{
  "num_hidden_layers": 16,
  "hidden_size": 256,
  "num_attention_heads": 4,
  "num_key_value_heads": 4,
  "head_dim": 64,
  "intermediate_size": 1024,
  "vocab_size": 2048,
  "hidden_act": "tanh_gelu",
  "norm": "layernorm",
  "norm_place": "pre",
  "norm_eps": 1e-05,
  "positions": "rope",
  "rope_theta": 10000.0,
  "rope_fraction": 1.0,
  "qk_norm": false,
  "attn_scale": 0.125,
  "bias": "all",
  "tie_word_embeddings": false,
  "parallel_block": false,
  "init": "trunc",
  "init_std_qkv": 0.0312,
  "init_std_o": 0.00554,
  "init_std_up": 0.0312,
  "init_std_down": 0.00554,
  "init_out_by_depth": true,
  "optimizer": "muon_variant",
  "learning_rate": 0.0115,
  "lr_mult_down": 2.0,
  "lr_head": 0.00836,
  "max_grad_norm": 1.0,
  "warmup_steps": 200,
  "schedule": "cos",
  "final_lr_fraction": 0.0,
  "batch_tokens": 65536,
  "max_seq_len": 512,
  "doc_mask": true,
  "train_tokens": 572200000,
  "max_steps": 8732,
  "dataset": "wikipedia_en"
}
Each number is 500 + 25 x the weight over its row's rms, rounded and kept within 0 to 999. Layers, rows and columns count from 0. Numbers have three digits each. The size before them is the row's rms in percent of the matrix's.

# layer 7 MLP up, 1024x256, rms 0.137, rows 0-50, columns 128-255
100:510492538502547523507500476454487469505472512496528459491527486520510503529483525534486512492496494512485474504481491528559532518537532497481484512496471488499515500492476499491484549523512467492469474511467502499477506519502517483560477550531509487460496520495478449515513525502493498501488510503483515488537494509485490472489523522529475532484538503460474531482457505488500481479442
100:511522512474533486501502505505502461524492494506478475469517475530512501486505480498494498502525563493484519521513483505498519520585489520530495532497512526468477485518475555478541503536472514459437514498536503537470485525493487486462552514494492558503536477498527501490474504530493501510495556502473489546522498544512551488493451490464485481520479483507504470498540468526521511537478
094:513512468528465495464464524486505501516488514485492517511499440510483521554510518454468549465506486489494521525486490490532481509507497516536483483517488484523477471521512459481488497511471488502534536505473506500473534511536484522527485544528491496479499534489493508500444545504498502526511476504515514551539489472502493505494512563537529472447504550498507478488497503469437505482483
095:493498551454496510505492540537475498501481449506586500475570513471476486546480496496476496505486504459432472506528502489508471512502494519504496502515449484495500490532478545490487485477467471501491507454500533474580510496512518516514470495492479504462488541500526492474492490485485528542509495528505525454503462504483511500501513491488448476503503497457499495516492467513500520477513
097:509539555492485506500545561500456431509478483508498461441533536490514511485493574518464492505547523507466472520541477496492493454506446497508516495539483508552496480557473479478522500476501489460492465508523526516492504477491471518501449502486488475493508562477507474483504480477544530492477467483505455481516524486530466437504534500531507512472507495532462460507497538496512537482517
099:540502508537471489496508482506480482543537495513497509455510513479508518490553518478544492485443483496500503515511536503467516523536490522542546515507496501526496473468500554530517499505505477490472512494494475529529518578486521525446469495491532496538457470472480485469497499523470478507540477490533486511495508518502469511504464482540524496504479478507545522476504510482535515501516
098:501531558483512479499447513534488491487489464491498524535493483503495514504531507467488526479553488492452467496494544505533491517481489501480489471473472477466482462476512488498521480510507453485470496505515521527489499489537512507457501486525550492474451525485483485489479497492505534464520498554492512472517503491476518481554468473488540478471501504514507553504505448495537497486484
100:442508525483516509527466467520551526500533493530499527503496461497506482503494486497537471518555544535533533476509523505466497486468511491517496477553504507475453522461462498579487518514524487532464488478478477488496459516522519526440471502525496506444517490485508505523541479483495509497520483543530513533454448492480538477518507541473492522547499498499527492503505479509507521519515
098:436512491416482440483516509513534523474491504547548498472544519482485506502496501524507515455477486512516542447521510538448510544495511579482521458473476513522545469541447494473484449501485509510458533464489471477503454467470533547503509511529520520488471485457496526495540501549510481479531546506456506497504505518473501535474506508522516510493516502476525501474520519537528544504499
101:547510472508496507502514534453477503496477451499506482526526530493493508473517492509472499511517483457479474480501528503520502472492513450505507487494526502513443532485480500532498502509475445470457521458505516490529483515491512548513481516490539522544513491489492513475498509480534532488506489532448483485423498507506486537460462482506535504493522527486527510518473479482525515538541
101:516503520483512475530479481523517480539478502493499518500471506515512512498490468538479491485492513525491511530521523526496539539514464489493460491500533487486480480462549490493480539498500496457507509451487519472481480526513517538524523497453480496481560523444514515500510520501463479480515504485550481576497490466492501530452509517522515468527493538518528489454560496526475517481520
096:521512506543514497498502480486520495525472493501491542509515540458477537531486480464528484504539506498515493440503489511538507503497518513496477477519456596470492522497470515473520482487466458494492475522501509490523489503459529503468521502502505518543496526505499468465477468519507525468475506533479565532518468525495480504508503468480478524512537484535477511553519478490524458512456
092:492492525537490544524496467527481456482488508468504515469503515525493514480468530480512486505550489485440512529518502513453493460453490531535507541526459503494508505530495497488486489518496496523507476509522527522516522471517501486437445485529508481507537540515460491489518520521522528516522479510443492504501495445484537533515473434486490461473498469526506482494488457517514469525510
095:522492532451529484471528515493525514499490512505529554504598485480466488450485485512536493530480511500483496503525512539463511461554510510491446536533498500480479500527528475498493498487511530528513518502481506500501523469518476519504484469537529500460480475477536521505503516468421462455489464487546473491476492497525498531493501488508485510479528507503468505454498457465488536494503
105:507483528512492497478494500501481512541492474499513499530480489518475456523491525537495564448458487520456474488472461472504490484472467530503495524514485511448539496503468513484504471487488510536490479494473540509522509476505522502449500495499507502526514495456447504535494501493521494496535473460501497502490462519471512484479518510503483475500526501508495565565498525490494458540510
099:504520537554483520480523515469529481486491538468529462463495504497544507500516506498478532508579510461471521520467453494515479506467500508495485540496487464547495533479498499512520489559468462519460537482466536440505505549498474525477490497449538453506543469488503498526486519493494482491501527510524520534522521501519501490520528508489540482463521498495487494536546478555513471492541
096:522531452497453502535465495539472497484526490475493492502498490519463512492429503478532461521494503494546521494504478494489517513552510473557504504505501502456526530489518528507558468500508534538489486501509544546499533472477534520473471506517507515509470486534520476506532506520487533538506530500509472523471513499521553540546478506495521519535494478475480501467493509469483487459465
101:478487509497525504511444490497503541483491512510508488547502503452486538500504535497516500533483452548469493460521503490487505482447493517479494470512476535514508492563486480495495515529486490508518517473497488483489515507504500532507487493478501476496491498514520464510463485539482502509534469518543511478448484465525482482482553421499461483488511455506512551512508535530474512485544
104:542515534515493481484478463491479495486502507515468547492479472496476502508551470449503510533472529475510541469499527516493472459491536480522505462509480493511489465491482511483476460542499557478538474528483482528501423499543479540500439473480488457512487491489495499539499496505499503464512475480511561482496510503522478489502478466504538481492482486490495496506530513501548495522517
099:518517465503500510484509486487569494476553515498519498511499474514520526539492475483479488489473496488489511494524551465463511497511499513478519543495537526476492505498519540446500469534483533467495512447511530516508517450505469493507483449512463495556484510500488527478484460559493542463440505515498462486498538504494482491482525461494485542481503505489450471482477526547498491474461
103:556535523507459487484536453519442493502494499490463504488525540523478560511464500504476513511486506490521503520491503481546522478541518488490495484516487516520499520491518534496481492499497458470499541462484471487540500528571485526480522476483507469478536490491455491450448471528516487474490515496498514534497484506519513556498472524491485501517512465502459501493512504519520507493514
102:477511540494487455539478487479520454525516513461448501494500445473476503471474491460510530493476510510521521495504482515493495482476489533460502463507460468518533515548529496465495531522452478525485490476451458472487502522510516539542494506492478483523484480498518525549506502525482529524498526506493469462515541497524500515508498565496515519478544498459469479508545518556524511511538
105:498515501500520474492508503478471478534451509478496528499491535499523505518479468515505531504490438538535504511504513497509516490462501487531470509529498500493541492509481509479501492468508495465499469478503543542494484487520470536448505467488521497487544534486449484473492511530524484526541509544491517478519480541510495537468517510490513473485471538483494483455502512500475452543515
101:465472497443482529541503484451465459502526453492486505498500480458494470495508519536500515494508520502504511504529515510508529486490499518511514453497537475499485515461503499518504454565516490532523511515533521539509479446529515475484460549498520466481531517521437509537489514515497499493506513514496474514458497487499492523490494501469493480464466501503538468528461481517511464515541
091:488494501466530494528498523487524513488508469504474478496522486476482514514531497438518518446489482532513471511481483471496516509499511505482517469487491517530530556506497502481457531524487508515501527534493466516545420537484486501502520494480522514462565448493501465473506501494518482458522480485477545502483506457491533487527471512504521490459498556496501522514512499517493508500450
093:531485482486442544563478454503492450482486517542448484493462467505460530489491488503521467494495523500524505520540516531468497462499520538537487506494525480544488511491520505504507529481495477507486467459497470544483497484524521492501481529517536468423453477502477473496508499487477535541507525504503535492492501504529526526486510480505486494503511521515520480458457523502502540489482
092:533523516522476485520514539501525477478486468489497509523534490511531496502541497537502541483512500505490497529471543489499476476494525488509539488518466506523482477524487492497515451484462499482547509466482488551515488512486500472519511501452500463501502473507507458510521474494454509481475486532539542493536536520480465466501523451497503527483490504474528487509513505465494512479521
099:497505444498475507478543470504501459496461499510482522478487527567482518528548479498508487485489486551495509540470487464518522477477533461519562490528518473517503512506537470493446510494486456565468513504506510485501496501502517530494510507486461464503490492514502496503511461517519512460524477518501468515510520515544509506491537515509503474493473477505447499491484498546540549500486
098:566476520473497484497492512542459510518449517496489512516505520453522503547517479515505473475479474538485490523492473501534514541493480466514472507506489516497489488497496504483513525506514511519469483452503529494555510535515520528508515486448511494508470508443524463504479467550465500513509482493521505535488469492516524479508497469503494535511533463507485514481453514499505486551503
103:502495520475527544481526525537516483441497513494484481471486462485451504534508475548510525496469566540531505491475483511500491482490483536454514439489493564480473455507511492524471506498535496527499523500492496499500501522513494555485500507517467528517475488550533525489495490528522499472484512490534479492525487516508500494479509524541533486519472498475514482489505494501542500479533
099:497525496537530515514546514497503483497522481511524491519525477506502514521495472501511498503486502512517479534485556543515452506540522515495528539491515498503549491498499500494505471508432451456506497487511490422505468492511547508520496503498542492460499501478520526504476519478499489481526513464476494497494519479475485487509507485439508468459514513479522507511492477496480490486482
102:482520506532510471502505471475523501439513497511488474502506468528484517545468455483496548481519474505529557495555501495503527494488499492486518547504535547526488477529508548499461468537476484499514505510485494524546451501488546494495506524531536449498497449523522490565516493499522495493522496491490466506509484504505523482516511525489472514461510489504490463487523471502491544464497
096:515480496530455476517446505503472455497512466527526520519505517504509485470540537476479495497545534496540526521505517504504542508464495504516514507499526482519510505471533482496506534496446526528521454518488450504511496492483493506461498461487503522507484512451534474490496543528501541527488460518500527503515471483485523554515492494531503506470511511462455471499473539487477495503500
102:513505507484549529478492520539494510463492575508469468518490519483528477480492443522439455567510458513486546513519518473499484464496503506469548551513523501501446511482470479522500499481493480452489524489520465537455489497516479478476516483508506538489522557476498508523487533515485499566527451507537502474485511483500497549493520468472479515475452506527508487515477508519513521519493
098:513508478518493536499491499494483483509490504494501515521529557545521511442516526521502472517483462539488477498501510523475530499524491509533515489509496478461479474526497483483451536466501489552547537456500484508499486506519534505522536484500557503534506499530497455453467463520481466541488512472511509498463517524513511485510507521495503499436449486547501488494460534489439491557514
100:490558531459489483495503531500482514507539510524491519447476483500502449488462480537493467521493459485483479499532468481529485486498475498502507481510496502500531490566536527480484511490550514512481479506491483538545451496540481536516534479491498519456530469521512453469523497520482528464483491479522476489488516519500559526440477487496528474524502485542488520483519491541479510474465
095:506468495497556495486480555479531446530515506524528502550471489514489505551436523506460521479481495502496491513552495516517527545476517534502500533494495515477461527518495485524476546529480516510486506461463464490517541495499471476452532494453522474492537519512491488504497463500517497524483514487499452501517463451480507484462500492509499499472486483450473508495498526514507453525520
103:492526489500513545535543542523524499436523501542503532480542480517559465476479462451498501526474463468479511473505504500505511484498470520495516481511459491500513508488493492475496516461457531484533498508474531514519477497460495499539538484504487445532483514485500460496495543511473483484497488523509512494490489499497521510481536494521515527473476495493492516537536465509544489522526
095:506482504487546489516465510496514497508466516488460478476537489516486475549481524445505499501487477466495497499529451468489502495513511509525474470501511530495505491536513555539514480504475519522493479510516460541488490482529464524493493477516510498521543487462496491481529450514521484493503538455525511476497539549509531481533553504481513480492465506487462489514491491503503507487508
100:518487464546499511459489488551509490490472560470536530447435500491524486474497505511516514507490487499482511457556544507496536477534497495507487492506462453492517531468547513503507497483491499517518528530489538503498458509525521502511531493533477494489493470501507489484479560489509505475527482479501514475518497505542527530458480523459480483543474500484492500490473530464488497504507
104:482543526541486490539501479501517560536494522493521466503523496525488544468515480535521493466482499531471515506523546503471530487506475518456520481483521490493508501504536533510517468509464490500518522518495469531468481493513527503507474460479491497523527462527516493504504485484479511464505514493500455550511504483478504495508548523509548540493488480486503499516536463566473477507527
103:500496511479497469477525505481481493502495492524502495504465518533504513498469460491502547440503465541483505492483496524516495472425463507516470483535462499506459476523477534506486559489471459495498484491474494555512482482557501529524510509578551517486548457468441532471529480487512493544500499494478490463483527501497474510518479506497540483513502503491499502495499525520460533480562
098:506535523489533519517463502497503551551494462483523481496492508501526575504505476463523528483488572521498496495491496450495514496488485522495472488549476495523503524530426504470452499461486499524497497510488476507534460495477533490494489458484511462482484489477522484485541513510501490505496486512483522507532534461497517502549498494496553499484473501525520501478477478510491527455464
098:539487506487477496512485479464489479502549495554527503538486452489478500473541521500557541490490485460500511536480510488492486504491519477519493517527496503492498487435492485534487490501506482495461495509466492486498527482561446496545513497479481475507519484504514482495512493505475500507518526518482502526484479444451522509481478518522514502497477515491498514494575460518465524505500
105:529476465509538507467518492436526520458509484502466512516513460510490540489467475521484485455461535497527481494474512474536518535486471473543535507543505507507497501480436491486496540531490486488461491501498491482489471486498530520489530473505495488487516544487540517523473495556537487452519494508533491534541467494484506440504475477513484503469478491518469464504530520447498514488493
096:518523497502504519526506562476517510536477473485491442495540479527458557521476501533487495498502505475540499491494470488495502491497519450502527524488463521525494504490497507514504489480490486492479516447504539525489480459531506513486531502535516528531507491520505461464517456466477470508490500499452525521532482476530562513522508482505520532476438497529532529502498532498476535505465
101:491469524568565505504483500502508518470482442540476560524518458462491514535498506526509454447479471469504484523487492544492503492481499517529526510492474505521454495486489489531483557483539498488540501502516547554458490415494480481492512510466528534476527474506509497517472526492474506520505479528496543474531502502484473519493504474498521509461454549498474485475484491510530522493512
098:465499494441543539518493540553501502557487490518510488518469441477488504519508480514442504485502495495523505475488492473528543525523517470499457501461524494519494512478529496508509522505520517474493532472522505502479474486487499506465537559530531479496586518485498460484525501575515491503508541503515451522489459487453521488518508496518499509514499510478533451519482491452502529479487
093:477489524466471552520479515512495492446520524495549506457488457561518460534536545490529510508482478522558510486503474534493483515512503523490546537503525462490520498503495486499493474490494475498528504496487580462492499503522525514493528505466465499510509493502513507498442501477521485521499453475494462545493465518533519491449502520528523479484470484478494459481505530505488469498462
102:482514511508507496506482511506461506503582538454500516514498491538484499490520495488523495537482474483553523505504507472528492523500481549520475523478535475500480525507507478489498489463504494541477459516497482481499517546474497501532478507472490507458490461533466512511484483510517507473486536501499495500488493451515494490451469526528460505526479485456566467437507470524537507502443
098:475515502546472505539510489536472504458523522496474512541533479458520526509496469509500505487495501520511532487513529487474503510519500513487519539500501531479471521505505468512458468494470490522524500516484494552503490493480500546534504479536467455466539501482520500508514493501513449511467504467542499485506496508489564511500481527516519425452473484459484487513533539500492490540545